Weights of a small transformer language model: 147M tokens.
Each number is 128 + 24 x the weight over the matrix's rms, rounded and kept within 0 to 255. Layers, rows and columns count from 0. Numbers have three digits each.

# v: layer 5 attention value, 192x128, rms 0.085, rows 36-71, columns 64-127
# o: layer 5 attention output (transposed), 192x128, rms 0.0856, rows 36-71, columns 64-127
# q: layer 5 attention query, 192x128, rms 0.0958, rows 64-127, columns 64-127
# k: layer 5 attention key, 192x128, rms 0.0983, rows 64-127, columns 64-127
v36:153107103121137116113126116122155115159121105133140132124081123128144096128129119113127138142138112106117082116130146140104103101130109145158134119130157101131144109143088096146122095126151133
o36:124135112135130154128143089141133163147132151154137133124107159104126134136169134149110134133102113125109114135124110150120104134163127101139094139115147135085110112122127117118139109150121115
v37:133143113131119146121120168117140122143123113116110164115115129137122118163127160115119107110123108130114155112143129134094125154092152103160133146141138121119095170129133150173146122122131154
o37:051130142138116139166139117117144089082096091095134120147125102111113119129135108126136104127158119169184129126112155131066126088140127133143134124119112143101156125156135113140130135111108140
v38:139108107151101119106123093141118115113103158132112154121112143126138180099127154130143133134138113130145165122130096113160101150141139144136147111128125136152130161130153158135128184107094133
o38:151169114127102111168141135105105124132118093127142113076082144135129122148156068117151131128090106142110133140120145140160127121104099144149156135130165108139158148152116139101076111129129177
v39:109190126124111108144152148162151134116130138105110065127118071128149078160121135125138112159138135112118134128137133117099132096122117103068150101131114176107120137156120140134092128154126137
o39:082129157119111138151106142136113132082129133128140128153159151160103079137088113147120118108127151098120144118146161156084119140117122112094149136140124117165136118135096135119171165105138119
v40:105103112141144095110132099117148101129137135107103134121151094127162138145132105143105131113153140127127142136156207127107151117123138130125159132117125111121142114125127122156140110096103159
o40:131129136128114147103077127131123124133126104142124165131112118125149137136136135123120124104126118127139118135147136132122133165122132103144120145139140122128092148103134121122150106122100117
v41:141103097172105158138113120165110112169140154090153128093144173124155154119136171091141142161112148133131163146128104121127089127160120116149128128121116144153103157121148178130136172143102132
o41:164137125108140109161160116133092108123114128117123077110117124133136104134148098099136137130093110123132141133117164128144128092107113188162146153123135117122152131126102182125079122151128175
v42:120137136150149143121113163103135126143152161134173119101127124117171161155121168123104127143127135140125118131144143107096099119143112120113131129110126138087160131142123141128146100127124140
o42:144126122119137153099124108172134151130119145109118112134126112141147107117098162154093144160128101169139116136146107082111119110149144121137124149137137124100148116119133088142143137141121124
v43:178096101134151120127114108139122105160175123134109154119125121117131109106121092137105133111131143117123101126148159127127127092123147153121142125117139114145141129155133132152105033124109125
o43:165133064141135148124119106109141092109119152124129128156135127132141121129184123165175117129115100121092098127124129149114107129143144120145112110136168142135099128131128156136122111135147126
v44:131112131139114132106113014101148123123140125111115122158123101130137164122098125129131105124136142113142081091133148138086128124123188123158166140130125100137117144129113175133113100110077148
o44:123134096147096118082069108116136126115121122112151120172083154107116085151120141102146065130131123144100124122086102101116104144119146105139117102114128106120101107159178127115116103124092086
v45:148101154133116137146134154147121132145123125103108143112143120117148091175132132122128111128143140093124161139122130084103119132102125131137131146126091114132122136119128119160152102115171159
o45:096132140108130156133114127132126105117106128122101158159128137131102129119137136131133152136136132127154164136126165139122160116115131137131138124150073132134104148137139137148137129110130135
v46:113164126103112135134147156116140111143142135147103090148145112129097142145119126126132120116137094117119111166111157121119126080127104072135118125145116156136120134099121158152154131111136121
o46:098116137077122119122131128140138126129133155118120156157179108154093118126162089095099125123120155102158160114168142122101114148124158134136151126139121147141112130119110125141149111160108085
v47:121120147125138130120127135089140140135141095133140132130152098123118087117130103137103117109163148096128120169108143144138177166113158153134124143119145097111141135121105104150139081123121129
o47:124128150128142155083101129141141151114119096144129145154107128140147148099115156133119109134164121103195104118130126123110134133144124117114118094101103151103110144135149101129159138109137108
v48:111148151120097174157135180117138147107126113122135133120122114095175164103140145127129136132124140120120136120148121161133144144075112126133112149120111146124152126102143090152151138105115139
o48:153091163127095125094109144103140120164129155136129139153123134137166128124152183115159125134124137163142153120124138089108105138109118118124121131135061094115115137138135114113155136121121100
v49:090112135134156132128110081126160117167151118135137155159138131152160138117127133128137125119135092112134135143122163131102104161155164144120140131096090127129140118125154150135138118125106138
o49:139128134106132105121100122130086176128148114139119088137121159121116102130125153127122094130110146135150115094108104153143087139158162161144121103116138124134135158121164133124082078124084134
v50:185129124109149094114132121122144110102126149123131130138124084132105129121144128096129130125126194122153138141133102084141165141080137142128144133146112099137113148121104104123074102138157120
o50:126163089153112151107072151164116144148114131134157173135119164098131135122138100090162162140144118085126114150159158098124139133108071101118157147144138116150116091110122132104161130125132115
v51:119161104128179142124130116140136118108118135156099124149112097117103134139122147129120135132162118107124150109086112098122150148125152168116140152148098123141105123119118127149126120140102112
o51:105144140106126137168114140134131155118124099139134157114145161122090112116087107098128126144154104139148130108159133144117132110135128126114168121142133155131135101139114108136152114117127135
v52:139125122105137146135142148130129120113147123129101126123117143115130127120123110121133138148134119112124119124132088147149153116072168144123104120108143137149104131150121103122123122139125132
o52:126124143110104128183128169114106132118175126134175134128151159143137137106159138111135129122123161135134116121099130156143071116153121134134153130102138118118115129144093150105132120133150105
v53:147142131104147130129140144097126151111113092179130120105111122135093085125126109138116149092153138135128098143107143140124172092107082132103113139125176103130152097133134092111149107125122100
o53:115135148135126179109162135108175103144134126130121149119133106134154163092098172164129131136170105147134100139145110118095107156130135090128084131123110156126101121135130095150163162128138107
v54:119131132139156086115105119124103119130133114114147103132148153157164123126123109084120116116117137147117126070176154158099116122139157064115146149116157090131133166132115107097123067155155118
o54:110131093142121108132141118154154098122100150125116123176133077110118147176081115128116130105130140123156111135123137126130142130145137103135114119111122119131121156121173130116109133142123174
v55:115079109118108129121133117148125119135148133123121132142165149116145130135130147141136113114130161113117145166105150161114160155128131158151112151121083118134124123121155122126134125156073124
o55:140102142115153104107119123125133131141117124150111114165122135143130114125190139074140103090122126097100111122127143148139099120123140155127126084123111131120116141126132166157116108124141114
v56:139146093129114146109125106117128128123097130153124124160115119118143115127119104092118107173100163106132145124129170122098158088146136079124159147110126104129130141116116138177087118123138103
o56:118144109152100129128143105147137116114095158117141097174121156113104084151106105129105127130121105101173158134147116105054144129122114111125162126138134118168156111138110118156166166144104117
v57:128146147168137122132120170113135140161114117145164098076133166112128099162148146161078112112169130133121130149142132095153119106146064148100120135150154136110165096125139093138148107132096134
o57:129084110128175160092139095140170091132084111132091132116139046153175168105095152173139145161154101127129122125155122090103172127117124104135082113157115160125107140089105122135167163124144150
v58:152084067107123136115117134155095089143118135129124156090107141157092118161123122083148161137127130133122136109078088114158117165125115127142138140117156132154124148162150122106113153134156124
o58:105194147135133150222167169095092115132119109130135144086105160124110141121171071107137155080115124146108123172128137150137086128126115163177137149118132111116164125141140124114099142131139174
v59:113133115117102116116116086126077132125104156138119150095117172102106139086133104104138158133106104141125097097091111165145112132156123114167120079139151112129117119155120111131133130138124089
o59:138162131136110111149124107125139144147174138162140131089101137119111151134159135112077115104128111123125122132100097119171137130121129171136148143108145131086134119172116136142135157147135120
v60:131109110095144156128143147123140137107152122140118129133131098125057131129132117166132143114116109148121142122126118108142148134111095147100122113135101123131120138118164119117121142115104092
o60:107151125142136160129109142106115123129138116118113156110179125133119142140167120113175136117127126155108109149173112157141107135118140151107128146151151134155126123114107105145126117133151129
v61:075123125128092120116140149144155136111121099152119105156152130118187126132123187144144116114136140126116110128118126164125129138131135120154108135119148149116130118125140152117169179128104117
o61:104094180084109109126158124116129122097151121118109125127133123161115120134151104132106084102109119133129130127107142164136110137124151136120071100103103147110137143145153107125129135132135090
v62:143130103108083082101108120130139122102142153120105108161117092117152155127119111144136128124134114129131097138145132146156115069126126134151148107139112129123094133131121171124097133117077102
o62:126141108125119118138100109113118131103149120132148149104121124130120123149179085124125113117103115124089114131147132153118137127120123120132158118121181125130140105159107155155128121119139092
v63:148115134078170110106136145136118094107148119144124132126153112174072108121114103106138120146090127159105171133119108093109148167125147156067142135115104110143116141140134104136101084149135126
o63:092177111159146112130089167149095118161138105130147139163149153123098114121134108092142160115143160102153121130139131179125112130154115139138180129128137118140135115102155128110104116120119146
q64:165101111092111111161107113154177152100115132117160194160126094104153078080121126116120101129117097083111157148136112134156127102105200114186099106100145151102137151111125142112140177148146154
k64:121121144145128142107152096092126094161123122106104102107090151112163161165094147116149103120157141143137126108119098149140124131102133127138114126131097117141113150142125101111089157094117096
q65:145158098113058126145189141155154146127103111131153161128120108112132125052132127102116061110093115134117159173136142164162146108132147106135145156137172162098130138103157103182129121154119162
k65:165068140083127119220160088139148107081145160109114172143132095117128122156094119130128118147126096096078137134107147125137068113124155159144101099150070132118118160123123129097095128132130124
q66:107107156126153109125082138078132130132114140110113113116135158160118136164123156108137172143155139115137103110121142112108113127127107155127106102160112098152125117141088125107133145096140106
k66:097151121174111162045115146108117138151135110127138102138120161114120137112168112135132137117127150143176113116137131123119158123132102098126150140108181146127143117134135143155186126120123108
q67:111129187143139148114114110101098144148163128138082107115166136113111168156142078141158150165149173121171100121078120095100133197113135136101123121161122096153132106186113139137153133119115085
k67:135178115145108144056133135125144141135091110159158090122116116131152124107160137092136151130147121141141126137148105123093134107148123116109161129122162112133131111098147083152106120142131135
q68:163123155153118143135134097135110155130104142163150139140126133106113154128126089178136143122129161123136151068147121107111109149112158110149120113105133127124126133103132109125117109128141114
k68:087144121129095144117144184129121100122136115177111097125117115119102136049118122125144146107105147096141169128102113109154150140132081149129130133176108118147121136126160120139115134129124154
q69:148162121171111170125140154159149116133124183126137127099116097128131086081112099131135108127115106153113119136159138129113169134119165121096137149133133130166097111106106158142151116148156125
k69:140102131110109110106118121101094121151114109120093117149094127131127178146126137149126087118172118111135175143112129150131144120126076093135128125153101127109146144143153125091142154141111138
q70:140135129089103120134107157168114136126103162121130144133130144079156111124125128151110103156137135116101167116147141119176124066112144128115127107128112125118146168128142107130073128115102151
k70:146085119086107115160130135137144128104124135120116137098130123120146108118100139123123112136121115062150131163118124147129094179121134161125088082167103089080139150131138111098103157091104143
q71:154141150166149146132132095156139114151113162113097109119168144085115126149137109113139143124172148190156099154132141117122118145125130127103138173115147131113108108120101149144138126127132129
k71:128141124117112146087137115137122138101176131125151161127112152129157112124141123123117127105092118107135109113147128134150145146172113105137180174086140111137145123135134143141152094122110070
q72:152111129107135159135143094055145131153129146144104154126106102140143147140167092135175165149150135158142096128096154137111096161118125128129121154090146154170135157144135128113095139129126113
k72:104177147153135122132108117154115140144107098110132103177150121107102111147126150147140133112101119177127134126150135134115118146164121112140157142104140130126137128132118142150139127106116102
q73:133154150127128154133103090089102154153122102147072102120106117161106154109136161121133164136151155174168063136088119124118103153118103145105103167132166117118126134175136147119144097129116072
k73:143151115156134125086082114129129107141124110109140094119134115095146089170171131125136141139115136142145091133155137115121126136134123135111178150100178113141128096156118137119141117129145139
q74:142142102115114107104146165128118071073082086136188191133153129154160157065120139141136148143115148138119156160126149118102150144135128157145154100113160109115100141146114093177112128150156152
k74:137136134107102120145105131136134169135178166147125119126165113135136102167116114091100109130111140107128110106128115132135109104104106115123151131139128137153128138122117138148120160113135138
q75:130135127137124120127138093130133137107134148115114125120145113136123140140114095131122147169120157151113108122142123122152108108062120098107136133135144109143119146129131134140122149146127117
k75:077205144153113136057067143104076126191122122138136070141159175125091119151156125103122132096108134143161112102152141089120166116152076079120170150112167167131131101155102206137186137179159125
q76:110148112105140079121078088110143121157129135100085069138098189128145085137147098118118104174179119132133121124135153125120145130105122085095148146162120178113157110113120161154122125114100126
k76:130151157142093185140166134104137106127155088138150156133159124159124118103129146146148145138128133139143109139125145150132158142127128116148123105090125066136128120131135107107143113138129137
q77:160095152134124167090097109120127134147098158142160090086105142153078115122119143130125131072167096092139129120122138121109142176149119144170126109137123135132138101150117091117129107108122131
k77:132144132102138108153096140152145119130103096108114148135110062149116144117116137142138134172146151135111134069116106099136128117116145172133117139139130127138105177085148124147105142117092116
q78:106132089095033087198175133179164137130101131103152180170129171110148095118100150101085068106062055057047175180145137177181128073149144150177110115126106176088177165103143100090131092118121168
k78:098122108120133134150158123123121133156126126145122128134117124143140118114075118114113104102129141114111116131128148118130112122115105121137116111134134138120149123121115134102131151128121132
q79:111117112109125103090091122125054090127102134128123173104098123152084189118148150150183148148111118132116153135169100098132079146146101180218077101144103174145094192159170158144160148161133110
k79:107131121131127130157147104109171111145154166106143089087144157177111113152136112090097128151149125127154123096121127136141140096112128157088155128135149198113113116139130152135104142120081146
q80:136117110079141169134122107123120117112110142147144141141125095128128125123108139153183140128129103161128149114144123166180096099128169120166106139110149130147127182096117080125103181125156128
k80:153155159130117122153168187116135161099126108153165194153154110135135136125119138143132158140106157119176108113134129119125117143150122081113136112136125118096124150136157129104108111102104137
q81:155099134099132152104155077128106150117131124110126112095102108130124128176106122080124123136125104147129084163214145101146122112142144152121058115098089140105101064119099071164075129144151121
k81:135134134118114158116125051099136115138102091114155093064145128107097111153191127134117122133133136140173120118114106079213172108143106160123181097121146157098132132161115155112123122134081153
q82:092093163157136121081130135115063100168163100096119126112146135122143131164169109145171192139146139141158143111139107107107124167128124117091149155116151141189092141146137145151149111126154156
k82:134144149111136132155097144148147111084136172133115110148123140119155126130137104130121128155123101130100134155126125147127128129139144142119156145136122128138110132139138146129091122144136137
q83:126159135109070100082102137124163125113125084148147141181116075098126090145132164106117115150115178087147129134144124136144145140103124123104183180137162087118142127120067126115089141152139057
k83:139179109143080113149125125176139138112109133103089138150148168122154130157124097143129117119135107116115129103095193154167106122126117116145137076121142129138131131150140069153154089142164201
q84:151140126136156168176106155139155144126129129142104131071129062122186157072126171110123128140123108172120110131172140123100124148139138153119116131127154102095110109073107159156145147125163135
k84:199101113124116160158164140149113144107106118116153200072144068124092133081110109099159126113152116124129107110140099143098089105131151137140136134120097106173101129147167106069141072061087121
q85:138116137139124100120136115166166096155137135049103122134133124101143094167172080143112159115126103109133090129164124115119123067158121140119152148116113154143073090144110137144153124147106162
k85:122108109108145106173109121139121094171136107162138117134102100088147164153179146135102098129105099154053146165127152155171118166148130133128167133136088154138139105153088108160112160128149133
q86:130148205103130105158120103116090160163124114158151144119124163095115156135152130093108122103115148103125127173160118125112125126170139149146121125107157147115139136091116129161146138145085119
k86:106125100106130111128161133081134112122124145095087142095194159098077178137142122108121098129144128105121182108120093149145111179139097173107144157140084152088144155173151143110141117117130106
q87:154107108146175130163107133150147099129137123067146157161134134075124130158141109127102125097118126117122135124160115142135105107113126063161149156127153106160150144097165140088174152157126118
k87:089167108156091156156097161153096111141124147159105109142086110132133133086143099161132110126125124137091143127127104138080108127121130088103122130154096153167140143172123139177141097121138113
q88:157115139142151142183140105147116113137135117117152132146132144085137100158141090096110108087169102121106137162098124133102149144132126134113134130104168113159117147099133131142117097132080144
k88:083128105147142152108107135126102131177112142110085113093120152122109102136102141108096115148129089179134139103128089080095144143153121121096148156114110127164136136149136150149169130147136092
q89:148124092152122106142141161105095136110100133164149137142098120133101134107106152167130106092141154093104131078083066121126100137118086128142129108146133171167132130051145125131149151110113104
k89:126161156136124117094148148120119148090145173167155130151127140148130176111090133090165174148137117140154102111124165144077156097092108080128097141127111099111132157125145127102121141118120139
q90:149115115143146141108182091099116142155132130157127105124126097163142111131103126115144155143152123129154124112130122072121158153153150114127156126113116138145078121091089107158091125110145117
k90:151119151126156122154108116138144104101120126110177165131150152083088151140166158114141135137106108126100179161156128167150124132142136146130160164139121147120128131112151102133091135146133118
q91:105152171142150091095086159111099168133135130164099103131083106124125162172096150127133104168140136152140106131139160194086102158128100153123113132156136125112137166093161116180089107079113112
k91:116134117118126142152170092119148123109145094088120140121173191118133111127081146166135152111150100142161131089137155141131140155134152114132116105126118109047111175098101174110143088104120107
q92:109158089108112119112107098098156125091172121150138154174115140105046108169131126159113126103086181069146163121097138109147126129132170066125126140107071098132151096138123131064097152170105195
k92:103119115159120112075110175129128129151084160128074115168127158136167120128184106118128129047127166070109134169095184108154183099125141102137127110103160082108152174128143110141092132135162097
q93:132090084132149104132152105107103175165147114123100142096118135139143170114132107118161154163127115179138168115135106093111104139128156126133108174142089148151103143099133131130097140079118144
k93:150122112131171155145112117128103072090105132150180099138126111150086099111148151141151150125148097137117141128175129134100147140118131120129166129156127112097096115077115163113122131136140084
q94:113165119120079179116161135111174129115166147119128125165140113138148139082114117147133126184118126130106110137106149146143158099164154123049125116110119111118129086168095147112113148144145112
k94:147067138129114116090142107130115133140104122160100174131117128137144090135106136147129111036102116134125101129103137131148093111140101107141140102110118078160130120156132104144112154132122106
q95:160132188067096107112106147142115148146121145137122188109115149107151139106160126110147113128086135154122131147125111117137105145199129135104080149132097158151075143132091147184116106134134118
k95:124110137117101115118170106090142095120137119118126112041119099092100133184148109156131137144150121125133122099164122139164123113147126183120157116166096161118099118176134116118137127188128128
q96:101174070090068166151175118159165129115096117110146142145148104143112122119115170156127080123132114161118158178141164157142156113175126123120150150134127149078110154121138131168161105144150136
k96:170080152105114102170171119192161129074145137108095210132140086100096100116126139108136088129073097081086132116134097144182090123125195179164120120129056157131132163118133105097093128084131096
q97:103152149183147166100114142118087114138135131158119088106116125130121123130147122163152143108126165140148074105143139116090133139113116143084131161127140125144113114147158135148162075133139090
k97:142152125119102109151113114154153140118133132157125099111173135135115133128149120128121139127121101135106139153139147083125120168128106141103150122105098120124123108126132148128118127161178184
q98:122135109099088085154143136129155136132109130118163168127139108134159142103134151106113091120108096110081154182141099145163144117156128120180135109115115171100142141077121113124104140131101197
k98:165064154089137126145156132099104110111134154093118183131131136118133116146109114109131099149135116115095122111112158150127132076102149130133105142149122123107116136127110115109131115120093105
q99:110092125106174101123112153113136151183160119099100122118152152120128114123111124104146175139125134124132112147166132142151112113126120150129111090158091140119149133141109134121123127090136101
k99:137152133163102171076103115125107117138121150128146099134154165119125114127140104125145125138130125143136122145104145141086121142148154092134158119086185140143140124132125148132173113123123125
q100:146121156151145135092135095110109144152131139121090121134143123148139142166140136141162136145136142148170081106105140128117099144133107168102118112141113059152111121184114118095148135125125085
k100:120151125180105137081129109123156122124120110144151123124131145133121126115165096131138155138100133132145119133162127100145150155146139096098167131090166160125128121113126115156150115129132121
q101:131110167142126142112124085099117141121161123133095085135115116134140093156154106146162147133142165149160082110097110125142134149098128169129129123130106123151120136130137125123136124137137104
k101:149179138164140117081107138139121128145120120137152088117128145131121145124160148109153122159146137174123136138148114119120123126164120082130138136092146138162151120131108154168130100132115098
q102:157097125153194130119087069174133099125120194133134122105131076143127095163109121126147128144141106131135164111171125118122137099095155139153135133118107113146111150131099102144185172154164130
k102:109138148139095100129145144107160144119201063147124165143111157120155164125138128194137163143129141091190101116162104149130130152129097109125125123095168170097125171143169118135096099128102159
q103:148122136132127141139138160121167166167145102164170139110129135141145143104161102130127167089140110141150132176123127180140119113148118134129098112094103118112169154073132134116130133122115171
k103:119143127150166114144137126130075115141106173077109102176101143129081168118112135154149153112102155157081150146160177087129106156157141094128141194118110146163099111123123149136144114134148093
q104:148121112105128087125132146099144159105138083116146172121129136125121134124129116142121113109128117097102147118132100122133110101148118119136111115104098121116136141132137087114118144130121159
k104:130111116065123106194159122132115131099118118100107146145128100084148099126106151115110116137128115115114143146099147110123117144100171163116124102172098134140110144145164103104081149142159170
q105:123099101129144116138159099092137155141157147158140099119102139133114161125121097132140137135134139071093159131125095089104110124105111149135100118111113191144136113132163113118096148116107130
k105:100106139094135099150147157139170116105081128090116113132182145101102116138150160137130095136143124123104139106149175141117140128077114151123080130163155110123148157120146174083114166134093209
q106:106149125098144122167122112126138132128141127143065086138115136117130089145154167136091139160157118163138095160137165135124131103099178136110134136132157094116128131110146167123135126123120163
k106:180099153155132152142141145090119117098109114120133150103161153082170107126161126125139119085107145131146130203113136148081126163119148117101133101078153075120135124152156142115118151075154175
q107:141138131130163139089090111099073145144161123152113104080103088146157125122142132161155205154147175159178069108136133100108118126088117128110103149131151109144122113144172158143136154099137112
k107:145150140122113127111070144116137123117099127122157101116146138097112106145167105128137136161113125136152116111123138126119134115132131127124179136123140109122128131151131138133126099133120159
q108:131118150157155137142136175161133140165124125102145109109148143121138117131120069107134134093118105114127124117128115153137147122175113140099151122132082167158126068108098152116102125108089139
k108:095108121101158105107059099191097115150128148142075102162050087165059158099100148174142147129145104154104149132105149120113136140157131140186093121137093126149109151105090132141168118170138121
q109:141146096104121119104168148132173110132144150141138136181150105127112145119130129112118150129112126087135160119136135136176127149147096139157145126110099128109103148143108122084111121145155117
k109:135116121128111094172108106162120134134105128095097135157105136109099117154093158127124100093139131125086138140102150114132129104113150132125104108145151129135128129086137084167126147112098133
q110:161151139139154153120096113131126101120119139150124147115117130150121148134127112129121155137162134156151128117122098136131128157142112126143141130099153107151094128148116131146124119154145104
k110:074196123179113133044047116128045137217111130118073037117121163100113147193169090120146165107120176191177061080127140056101167105138073062106158178097220130202139075194131157154233153201161149
q111:153120112158134099141157092111145136093139116127110151150127093108100130156116144131123121106146147147114151109140120147153093125114112084152126141119147118141108125084157119136153144143171117
k111:105173158098131178207188118106132107102129131111146166127123104103124144117174101132145137130134137116110141138144134128118141138099176150105146145106116149195120147171135124117116119133140135
q112:140103128100157160115117103153104109155143170097115116057124139132130094166151097107130116166108074163133078110114170107107149136140142138150153074129080121131132117105138158158116075150097174
k112:136131152126128133120118106135156101159124102084120126041104129135134173081170113076150120133139129130140129197164098141162178097166143149164138141129160128122145133168119119134132153149083120
q113:139150106141156141150138120127142130123100121124175130148124100155151146125109129129115137076171163105126137145151112084099159173081118099126156125098144109090138112113130145097165155103141097
k113:131140101143110173126105142119102119154118114117152131151116070124071126091139112062128093194100116138147161144107130134065154096124121145124140167124138146187132081129143062114135090118108150
q114:117136158169164129122117120098085187136114113150147107108105165143115161117119151102101119126205107124158112104138121142106114139157089135169128106145166118094157170142148130149162089097120114
k114:110088119082165113238174143131164125071151094072121196129177104115170149128107172139123121136096128084096178116147093142138088168086157173097093168159092159100115135089149087064103155108155089
q115:159138085105152146113167098114095145126109124213126125153118100171127152111078147152164147145128121165132124089142124146135131164122150136134119121127095121108130086088113134136077156113139120
k115:144119145159156134115126138128148154087106089124161143146134123102135136124149154126154146138113150122150137151133155142149146125139149125129097144113117119085119168099119130100124125103123122
q116:137110128085086141125156106117109180135181100129147091116119125141114134155126112114111132134125112095122149169148117092075159158117157115112114119135102151088137102130148102110110138074134109
k116:140125113149149124062122127111113112147075133124141051126124122166105121123116144119121105117153127161139151114107120104135162107127098107149142091139150137138141106093131123114145119119109154
q117:130091080135142109135132133098103099113124114157131154137114138100107149088122152111120108112148111108124136128080137139114111173101153114172134133131154116185145163103140105090139104110140155
k117:096149148175109188121118132162118128118130109155134094127115135117155086132119147138136184171112130134115115137121124115081119097084138135085129146127168101181092146068096111167107120133163094
q118:158120106111120143110102136136132091097083119118118149126112127118095119092115127160159101120111106125105091087147115099173095128153139129151108121126116127132095133151119161133135131159118124
k118:135143149135102131116155132128141142119153121138133150054130095147183129120160125058127152151107143126168100157120117144116165101132128159132110136159135125142125135157122086125115163125094141
q119:139129102121137109163153104127147148171107092121133127150127091115151110130140100108092146120095111083128123126142108120152150114134111120128162113129135132123111120053096138134130148132115101
k119:146111107136142133124110114115091095151097140148141151125153132100078172137142150106162119124145094162045164139129144146115128132141096114124148165145097135132143112143110128111139099117150143
q120:165120124133160081117077139126110125102087118118121117102153119145145121122116129080085101075145092154162133155150145101155092123138087148154138132120138109092116169143083120128176118127156156
k120:157097095116105119126122098119118105147108148068171142109095121133108112166140183092137141155135126093165127118100139098109134133117164159089176182136128169151107091155102094109080082125132104
q121:170155111137136125136153117151139122091079135136147152180148100123159130086095168160161130124147196127103117077118127138163137076120116103131131138189114146162126112081134138133117151132145066
k121:125139162136113142117127163110117169099158133173146181161125113088146150126118114136158152122102121138159097114165137141121130121117137093130097125125088123123128143128141137126159159144132162
q122:129139148152131108163115135102111166135137074133126161142163132065109166113104151112110137111146150159141101130135089157091100125117113124164094136155167099127150132072171119131160150109110117
k122:120134130100099126152163138109109167086137150153124162110165141130140116116101117156132139147139120108110141075158099101107095167109127111103118163156058146107118174114156175122127105097146055
q123:104130173150148151154158206134162139104164120155122125104158123126124151122128122128099138122110139159137076130157166111122150125149081154100140109082142087080144075126154126133119120159120144
k123:118106126113095115125148115120115157111152115087093114126163136092118169138130156117109079059134207082092131132147113141132067148146140108118105150127081119115134169124122119134136113094141084
q124:164155101134117109126121061143137095102094148116138154192115122106097067153103122090110126132133129109158119146103162121148165082126178128130138155127136068157115123125085113128105076140135131
k124:120119125179143102088083095129110141164123118140138107128093181086165125121166145115113126091073094121151101160114154090143161138140118117153158118101178148127156112138116108140148137157166113
q125:129168127118101100149093133102134172105089135184137175159145090136156133087095151150107096047117156109134124151126103112110125081148129112155106121150109147106123128132106105129156146122138155
k125:148080140131114071100163169082132148135115123116171153091156097115124166169136143112138154130112157101106144094133178112144115146095109081105149173164061150104142120122124105113112137114157127
q126:111158218166109165165147143113106169142122130165166127112156163093148178128137153117126135117164152138127105136124115163127151104137096119149099126114149101146167124078143094132160138147116114
k126:103140122080120109152148137098114160111138130138077179113133157106126159112096105147109123167126144071135137068146086119127058166129116117087113171141048156106102152128163143131140134130121077
q127:112081137106142143124163133138121125098176110121166091118094131169123165167139099104147140137139125089134170090098131096115135141140175159119142142155138177115111160113171125110108121076149136
k127:111129114135210154042141183124134101109136116119132089151125141151130139111107161112107127103169099167185140163129102173088165111123120120165133067101163124115137105137143085117126145131117128
v64:105158132138131122145132117190129113133153103116139135160119135138138135161117099148132157134132099129123119096105124131151108118117093151106117101141108089132152113084129104140125127091144133
o64:071148106162130152160129125097137125129139113117144120134128120104135131157106112156150135141134142134120097113147104121120099131154135137149130126155144154143130094093140100111116132131088133
v65:135092129114106138132140205147155106133205123074155108107142147080152150137115119129092134170148141133133114137131114111133151144147145115159135098124161126106142117080125082121154132094131056
o65:171201107144126128175131129187111110189144144105135133150105123140135132103136120095141136135109115158092125101136094118172114128138134149172131154179146152147133124134128110165109115106095146
v66:081139147137153106142147135151125105113141133117164101126110125125116159141134137120161135151100109152126157119151120117109140116113109106069131088122111130123143134091113113128117103099136184
o66:088150114095122121126128141127110088142173118169097159120175117120140136140160110169139094150120154128119120131110136137135116122109132149130095139161090116131144136139160131150129152125123120
v67:150135129104132104151122175142135140109143122108104134110139128103143099101143110125130113076129115166129107100096101065116150112105124201124122167120142163119096150153078074136106121165156183
o67:106145087126122143109109120122136092116117189175145146155096158143142159150086115169133180167127132130146110168102098160107138117088116109123114083120115139180125131133174133149168125126164172
v68:180131168093110149128121130153154147086166140091127154142126151140115091112131109108132131112113078179126093131165086131144144081124122164099116116169135135105140116101174099106113113120091154
o68:117154121170127135140153127127144089152146127119141146145104122085111121163084125138109142140150146141134180182084119141114114113110113140092153132134130145167173063122125095122096127132124138
v69:127144121114163146133109169093150099137130148114162102134122131119107117159116129116145117109150099148119109135150107147134154089128098134150150164118197098130131152118183179131132171113107136
o69:155113089128124108147133175109105159096121084098126143122176140126165121119093111123108204098173124167127111099157153178134104141189118131103152160137191121100167104093108127102122118104139091
v70:121135123159120143126139140163156096101071110102157117110178152133126149126113157146156098146157100113119134120098146139184114173142096120111138080139143154138134127116110117097137111125093132
o70:123194131118141107160101128150141131154152136166086097083133111135125116104129132130144154093126126144133121127152084160116112128117107162173121155135120138100101146164107139147197148135115141
v71:137165137118144146152129159089161161116146106159176141139149107128088123150118077084103144160110091070111136142144135161126098121148121095129115081109113095122159126161160113118170175129132164
o71:149134131148142106149143134145120109101174136109147127136096093122084128130144090131126089112115128175120128159116099113113084139117147129122136156107115119115181096167104151133102109120107136